From a checkpoint of a small transformer trained on Wikipedia: 6 heads of 64.
Each number is 200 + 30 x the weight over its row's rms, rounded and kept within 0 to 999. Layers, rows and columns count from 0. The size before them is the row's rms in percent of the matrix's.

# up: layer 4 MLP up, 1536x384, rms 0.129, rows 1064-1072, columns 256-383
# down: layer 4 MLP down (transposed), 1536x384, rms 0.12, rows 1064-1071, columns 256-383
# gate: layer 4 MLP gate, 1536x384, rms 0.122, rows 1065-1072, columns 256-383
up1064,103,197,276,235,205,187,207,207,191,170,195,180,144,169,175,191,217,197,175,204,193,190,212,197,174,146,228,190,199,159,176,219,193,171,228,224,175,246,189,207,219,250,235,250,266,268,191,195,204,241,209,188,146,236,216,173,255,210,215,224,159,180,210,165,212,218,236,183,185,225,226,182,223,258,213,150,191,193,199,210,281,157,184,203,196,243,230,199,221,152,186,211,145,192,129,210,176,148,162,221,224,237,191,203,187,175,245,183,157,262,187,194,164,185,198,216,259,180,212,181,221,202,232,199,214,170,161,246,148
down1064,104,224,202,201,246,226,184,236,180,149,166,238,193,210,177,179,182,240,140,210,243,165,180,220,159,198,205,201,171,209,169,207,183,233,156,228,221,168,209,242,213,230,216,172,233,171,176,184,226,177,215,181,223,213,201,153,218,210,241,190,220,212,208,186,181,193,225,110,210,184,190,165,203,230,188,270,159,175,192,177,181,192,153,191,161,197,190,140,217,213,221,214,219,259,179,212,249,220,179,189,228,259,186,216,194,241,204,209,169,239,172,160,220,252,221,172,178,209,210,180,211,233,245,234,191,230,222,257,194
gate1065,100,149,183,142,214,264,154,187,234,229,183,216,183,159,226,227,190,148,206,207,202,261,202,224,162,253,167,181,208,154,288,163,156,214,202,138,144,228,220,207,166,194,221,217,188,202,162,238,231,165,162,224,241,172,209,205,224,194,223,186,218,217,178,217,230,238,226,183,192,186,215,193,185,133,211,219,190,176,100,231,136,236,182,236,193,202,201,194,229,223,167,185,217,168,149,172,157,209,186,190,208,184,192,163,198,183,174,217,171,210,220,170,213,209,194,196,221,258,187,226,194,214,193,281,171,211,195,211,194
up1065,102,194,202,221,223,158,188,221,164,234,217,192,199,215,180,168,188,181,180,167,145,174,194,210,216,208,254,210,174,208,229,186,234,191,192,229,192,191,239,170,212,200,228,201,189,203,228,242,184,207,180,178,202,213,150,168,153,222,171,259,181,176,212,149,197,176,205,228,217,259,167,186,226,201,190,270,230,226,227,216,204,193,216,201,134,172,273,151,180,182,128,223,192,242,171,200,222,208,238,190,174,194,211,202,168,203,222,138,182,207,171,235,191,173,200,221,244,162,179,171,198,205,177,207,186,202,213,169,244
down1065,101,188,223,242,186,166,144,162,204,186,218,115,146,186,220,200,164,266,210,201,243,176,185,227,182,245,221,175,149,226,187,177,186,190,158,214,233,137,188,178,231,226,189,202,180,183,210,232,178,203,174,220,185,175,203,199,234,173,229,175,210,229,194,174,224,271,175,159,177,177,251,182,199,174,177,186,214,252,146,175,204,229,125,146,165,253,204,170,199,188,191,227,157,242,147,156,235,284,155,187,271,209,177,162,172,204,228,184,234,150,236,201,210,231,203,137,173,236,263,206,186,178,218,187,163,191,165,196,184
gate1066,096,106,214,177,256,187,209,141,203,163,175,175,175,253,211,143,225,205,170,206,175,186,175,194,171,154,163,213,198,171,197,206,208,177,208,168,193,174,196,205,189,194,178,167,204,182,250,203,214,259,194,227,231,230,192,187,181,188,211,222,215,203,180,192,217,156,218,268,197,200,180,215,201,195,176,206,193,163,184,206,198,201,168,163,268,223,172,201,123,138,200,227,222,238,218,256,181,200,230,200,218,225,181,205,182,259,212,169,142,180,220,273,226,210,156,203,175,236,207,192,228,191,222,252,159,225,154,195,153
up1066,100,219,232,201,234,184,159,271,139,213,199,193,214,195,168,218,157,203,216,174,143,171,130,154,201,203,246,222,213,186,188,183,178,206,175,201,177,220,211,276,225,231,241,268,176,147,168,227,171,177,228,200,212,169,198,215,254,205,232,203,201,207,158,211,251,171,191,146,212,260,198,163,189,172,225,251,185,239,184,142,178,186,182,244,234,210,207,222,239,204,201,201,185,202,237,197,192,215,188,220,224,193,243,208,188,193,191,241,210,141,184,166,151,195,217,199,186,189,193,188,190,181,206,151,213,227,221,217,177
down1066,099,175,228,224,212,205,202,202,159,185,179,165,137,182,205,210,170,173,133,131,175,164,209,185,158,205,206,151,217,200,161,218,220,202,180,205,208,214,214,167,225,201,239,136,219,211,231,226,134,252,203,220,214,195,213,204,231,198,199,194,188,218,210,203,217,197,269,247,241,177,120,210,158,169,169,224,174,237,198,157,242,195,255,196,229,189,159,156,186,172,219,177,242,225,242,264,160,211,206,238,167,237,209,254,245,209,154,148,185,238,182,254,228,218,161,220,235,189,192,199,174,169,214,177,165,234,165,208,207
gate1067,099,141,187,188,185,215,213,190,178,211,224,182,196,153,199,216,212,192,230,213,186,177,177,234,257,159,186,224,185,205,189,209,237,176,194,202,185,191,237,288,142,200,218,194,242,140,162,206,152,182,177,192,229,162,236,172,222,194,163,214,251,123,215,175,237,204,170,188,193,188,217,219,236,170,251,207,202,212,144,202,161,163,188,180,183,223,183,172,182,205,152,192,160,187,180,193,237,244,251,188,227,166,153,182,191,141,215,231,147,216,215,208,188,175,166,184,190,186,197,227,159,241,190,143,229,214,264,221,165
up1067,098,179,220,212,169,229,210,146,166,211,223,245,186,203,222,188,215,168,223,249,243,198,220,239,206,187,216,226,275,177,222,231,292,215,195,221,183,226,248,194,168,165,219,163,230,168,179,206,151,223,189,230,249,225,201,191,215,210,230,199,196,185,181,215,223,179,252,243,206,200,219,224,233,188,256,229,224,197,209,186,178,226,205,213,209,147,170,180,140,140,179,223,195,182,244,170,197,199,208,188,260,180,214,236,241,204,212,262,208,237,206,222,174,220,189,217,155,163,190,203,156,274,184,193,216,276,228,273,191
down1067,098,201,198,191,152,152,222,225,222,246,249,173,190,153,228,184,230,209,176,194,208,200,176,197,182,199,189,194,177,168,204,183,166,194,200,213,214,198,261,176,208,239,222,190,179,255,179,176,110,197,234,216,208,204,200,223,194,134,147,175,175,168,244,159,187,188,192,149,166,232,211,245,198,223,170,166,173,170,222,187,219,241,171,191,185,160,204,253,205,122,237,199,201,171,221,193,192,195,186,277,207,241,200,196,191,193,200,217,259,219,210,207,241,203,248,199,217,209,176,164,201,177,180,221,213,131,214,179,200
gate1068,104,222,209,177,213,199,220,165,178,302,222,172,169,180,216,198,221,187,198,191,201,182,223,227,208,181,212,212,192,181,217,147,220,171,225,207,116,244,227,169,223,215,214,270,237,177,226,180,217,210,166,209,183,240,237,257,134,185,199,182,166,186,216,208,174,186,167,255,174,190,165,220,175,201,189,162,248,207,231,176,182,226,257,203,223,247,165,215,151,201,182,99,230,205,208,169,183,224,239,241,162,210,164,172,220,227,186,232,200,187,183,188,209,231,248,162,215,209,203,215,190,192,187,189,162,193,170,214,170
up1068,102,236,189,172,230,147,227,260,211,155,193,167,237,196,149,201,132,220,189,250,167,219,168,231,256,208,161,157,247,240,171,222,206,170,220,191,253,211,181,272,196,189,196,217,187,210,194,235,216,228,213,248,220,199,151,214,181,223,217,230,143,202,201,176,213,247,222,171,176,216,208,180,186,177,232,209,244,213,189,223,196,181,161,154,160,158,199,210,230,220,189,218,185,183,202,243,238,237,228,155,239,162,174,199,219,194,183,196,194,216,244,180,183,113,208,202,188,223,254,182,193,196,244,238,206,176,212,202,203
down1068,102,171,257,191,186,151,194,160,198,218,195,213,220,200,238,185,191,183,219,238,206,203,233,224,212,211,181,175,211,161,166,187,180,188,194,210,203,171,173,137,186,254,165,221,233,190,126,196,223,204,165,182,216,216,148,246,156,214,227,204,227,228,184,163,217,160,221,173,175,218,240,165,186,184,193,201,272,218,185,148,197,228,181,184,234,182,186,257,162,211,214,192,202,153,228,163,179,212,169,221,170,182,156,235,211,196,193,219,211,183,165,247,127,145,231,262,223,221,166,173,183,239,250,184,196,223,239,225,190
gate1069,099,174,180,186,196,196,232,248,200,183,146,197,213,204,132,153,178,181,261,163,193,161,180,191,199,178,223,152,137,183,241,220,209,157,145,222,199,224,180,227,198,203,237,199,217,212,188,238,204,213,198,195,224,259,150,226,232,235,188,206,204,175,189,219,224,153,164,143,213,240,156,179,205,153,146,181,183,152,209,180,232,224,251,145,191,146,224,176,246,203,194,224,195,225,165,191,211,189,205,207,186,202,211,164,264,220,208,174,168,216,217,202,267,145,202,149,203,184,168,238,199,228,182,199,160,195,267,198,135
up1069,104,208,165,182,192,190,210,214,208,177,208,187,227,163,234,218,224,232,220,222,173,192,194,217,227,188,207,168,171,176,217,180,209,171,224,183,193,208,226,209,222,256,173,252,210,220,182,160,191,228,227,183,176,220,171,224,115,160,176,261,167,176,198,197,220,202,167,222,236,255,178,211,212,184,213,127,234,187,225,226,222,158,184,239,193,225,185,230,159,210,198,154,187,199,206,202,199,190,216,202,149,206,228,232,214,222,195,154,192,196,201,192,210,221,194,165,216,238,193,202,214,207,180,188,152,244,213,303,189
down1069,103,171,179,237,242,216,215,223,197,299,181,167,142,223,226,191,231,184,236,191,196,245,181,189,240,256,214,189,268,194,205,230,175,170,203,155,172,169,228,181,168,193,207,201,162,208,166,222,187,181,194,193,227,172,234,167,239,212,185,200,234,203,208,173,219,276,218,201,193,205,187,213,188,216,225,188,229,195,155,152,218,200,287,194,178,274,204,237,197,154,196,194,218,248,172,230,211,212,200,185,248,202,207,200,168,216,215,197,200,203,234,263,184,171,191,221,222,265,191,227,205,280,142,235,207,229,216,161,180
gate1070,097,215,190,190,251,197,223,242,210,206,254,214,183,207,182,207,169,146,266,194,211,243,240,203,225,222,168,213,239,264,241,197,241,147,190,207,212,246,229,206,169,217,198,221,230,189,192,143,200,185,219,237,184,187,222,134,184,207,155,207,182,198,231,188,209,214,220,221,243,156,183,151,176,249,217,198,188,211,228,241,190,158,224,224,170,153,191,172,178,276,139,178,211,269,255,196,222,180,160,169,223,188,185,198,191,140,185,186,204,189,183,193,234,181,189,192,182,234,178,208,215,179,183,211,230,247,154,194,189
up1070,100,200,159,247,181,235,199,190,168,158,186,231,209,195,207,165,172,261,148,229,254,220,210,179,155,165,196,181,194,230,168,223,202,157,180,199,167,240,211,138,181,195,210,195,205,210,213,200,238,204,163,190,207,172,200,171,234,249,218,218,232,240,171,241,156,194,218,151,158,152,220,216,165,185,233,229,203,182,214,190,173,164,173,136,148,218,174,248,178,175,263,215,204,138,167,217,227,213,229,267,181,173,220,232,227,225,215,228,243,136,201,187,150,229,180,195,177,275,193,217,199,217,261,166,131,237,203,177,219
down1070,099,235,208,153,230,174,236,250,238,239,212,199,191,213,160,171,220,150,232,155,184,232,193,166,211,169,202,257,232,225,193,178,221,193,250,208,217,197,205,207,201,202,158,201,209,149,185,220,180,210,225,174,216,148,184,243,167,245,180,207,187,184,229,222,177,197,160,223,177,264,171,180,183,204,235,163,187,184,164,226,188,237,231,211,208,198,221,182,233,200,179,225,208,242,185,211,185,176,166,157,187,214,181,185,199,203,210,207,128,223,248,174,224,193,222,198,183,143,211,166,232,224,206,193,236,199,158,214,199
gate1071,095,221,158,151,243,210,219,208,175,207,247,149,198,202,166,244,199,188,174,200,177,262,208,182,230,253,219,213,150,209,234,231,227,210,202,198,198,219,207,176,162,168,155,171,206,248,144,172,200,151,176,227,172,196,211,187,234,152,252,200,172,201,269,145,198,269,160,176,238,183,207,191,202,212,218,223,181,172,241,190,243,198,186,199,201,164,188,255,194,217,182,240,241,186,198,159,196,187,182,191,224,225,208,177,204,225,210,255,203,178,175,200,185,142,161,280,230,138,207,211,210,203,217,204,218,211,188,189,211
up1071,094,201,195,225,187,187,208,162,185,193,157,145,210,156,159,242,151,228,168,148,235,201,167,240,143,197,228,184,231,196,208,193,252,229,182,217,202,194,214,222,179,206,179,188,207,168,154,184,153,150,214,155,198,195,179,202,230,155,160,210,259,205,250,234,215,213,163,186,204,204,200,185,230,169,183,198,248,201,221,203,169,180,213,157,189,229,197,202,210,232,228,191,233,226,256,142,194,183,223,233,201,175,230,206,140,226,234,186,152,191,238,196,206,216,188,198,195,176,233,245,242,157,194,140,171,188,194,215,233
down1071,091,193,156,280,207,157,199,221,201,224,214,203,143,207,202,176,247,180,222,191,180,174,196,171,240,172,201,192,163,168,160,207,186,163,181,220,196,173,182,171,283,257,209,149,164,192,271,227,236,222,172,208,184,239,176,167,181,202,180,171,208,205,208,155,226,200,252,187,198,177,197,225,184,217,247,196,211,213,166,207,168,227,176,242,251,228,202,254,187,161,233,210,235,192,223,278,186,197,257,200,198,232,174,260,255,193,220,254,183,206,187,224,242,236,188,211,198,221,245,157,178,178,225,211,188,219,183,175,187
gate1072,097,206,209,204,168,264,210,160,187,233,202,219,197,238,165,246,189,205,206,216,221,203,224,185,182,226,219,176,231,207,235,201,228,173,224,206,206,268,184,202,191,246,189,137,190,272,232,209,159,210,197,234,177,176,193,174,200,148,185,197,204,193,185,205,198,217,207,181,235,246,176,191,130,218,204,179,229,216,184,171,143,168,216,212,176,194,188,197,239,145,201,212,256,177,166,266,149,226,204,203,186,164,266,165,172,182,178,240,175,210,238,205,136,197,168,213,184,281,214,185,204,236,181,201,167,210,176,261,152
up1072,099,229,152,170,199,150,205,211,244,246,169,217,141,217,233,236,219,181,170,210,177,214,207,202,217,209,171,203,187,213,152,209,240,149,208,186,189,152,207,216,196,149,190,166,192,194,194,154,159,236,206,212,253,193,181,210,175,177,235,291,151,192,171,177,220,196,207,209,250,178,236,177,172,243,174,179,201,241,189,167,219,215,264,162,180,195,194,198,186,215,184,244,139,247,218,219,250,181,208,239,182,196,236,207,177,184,185,182,193,179,188,243,253,198,186,138,171,149,201,183,222,164,234,224,192,211,195,182,236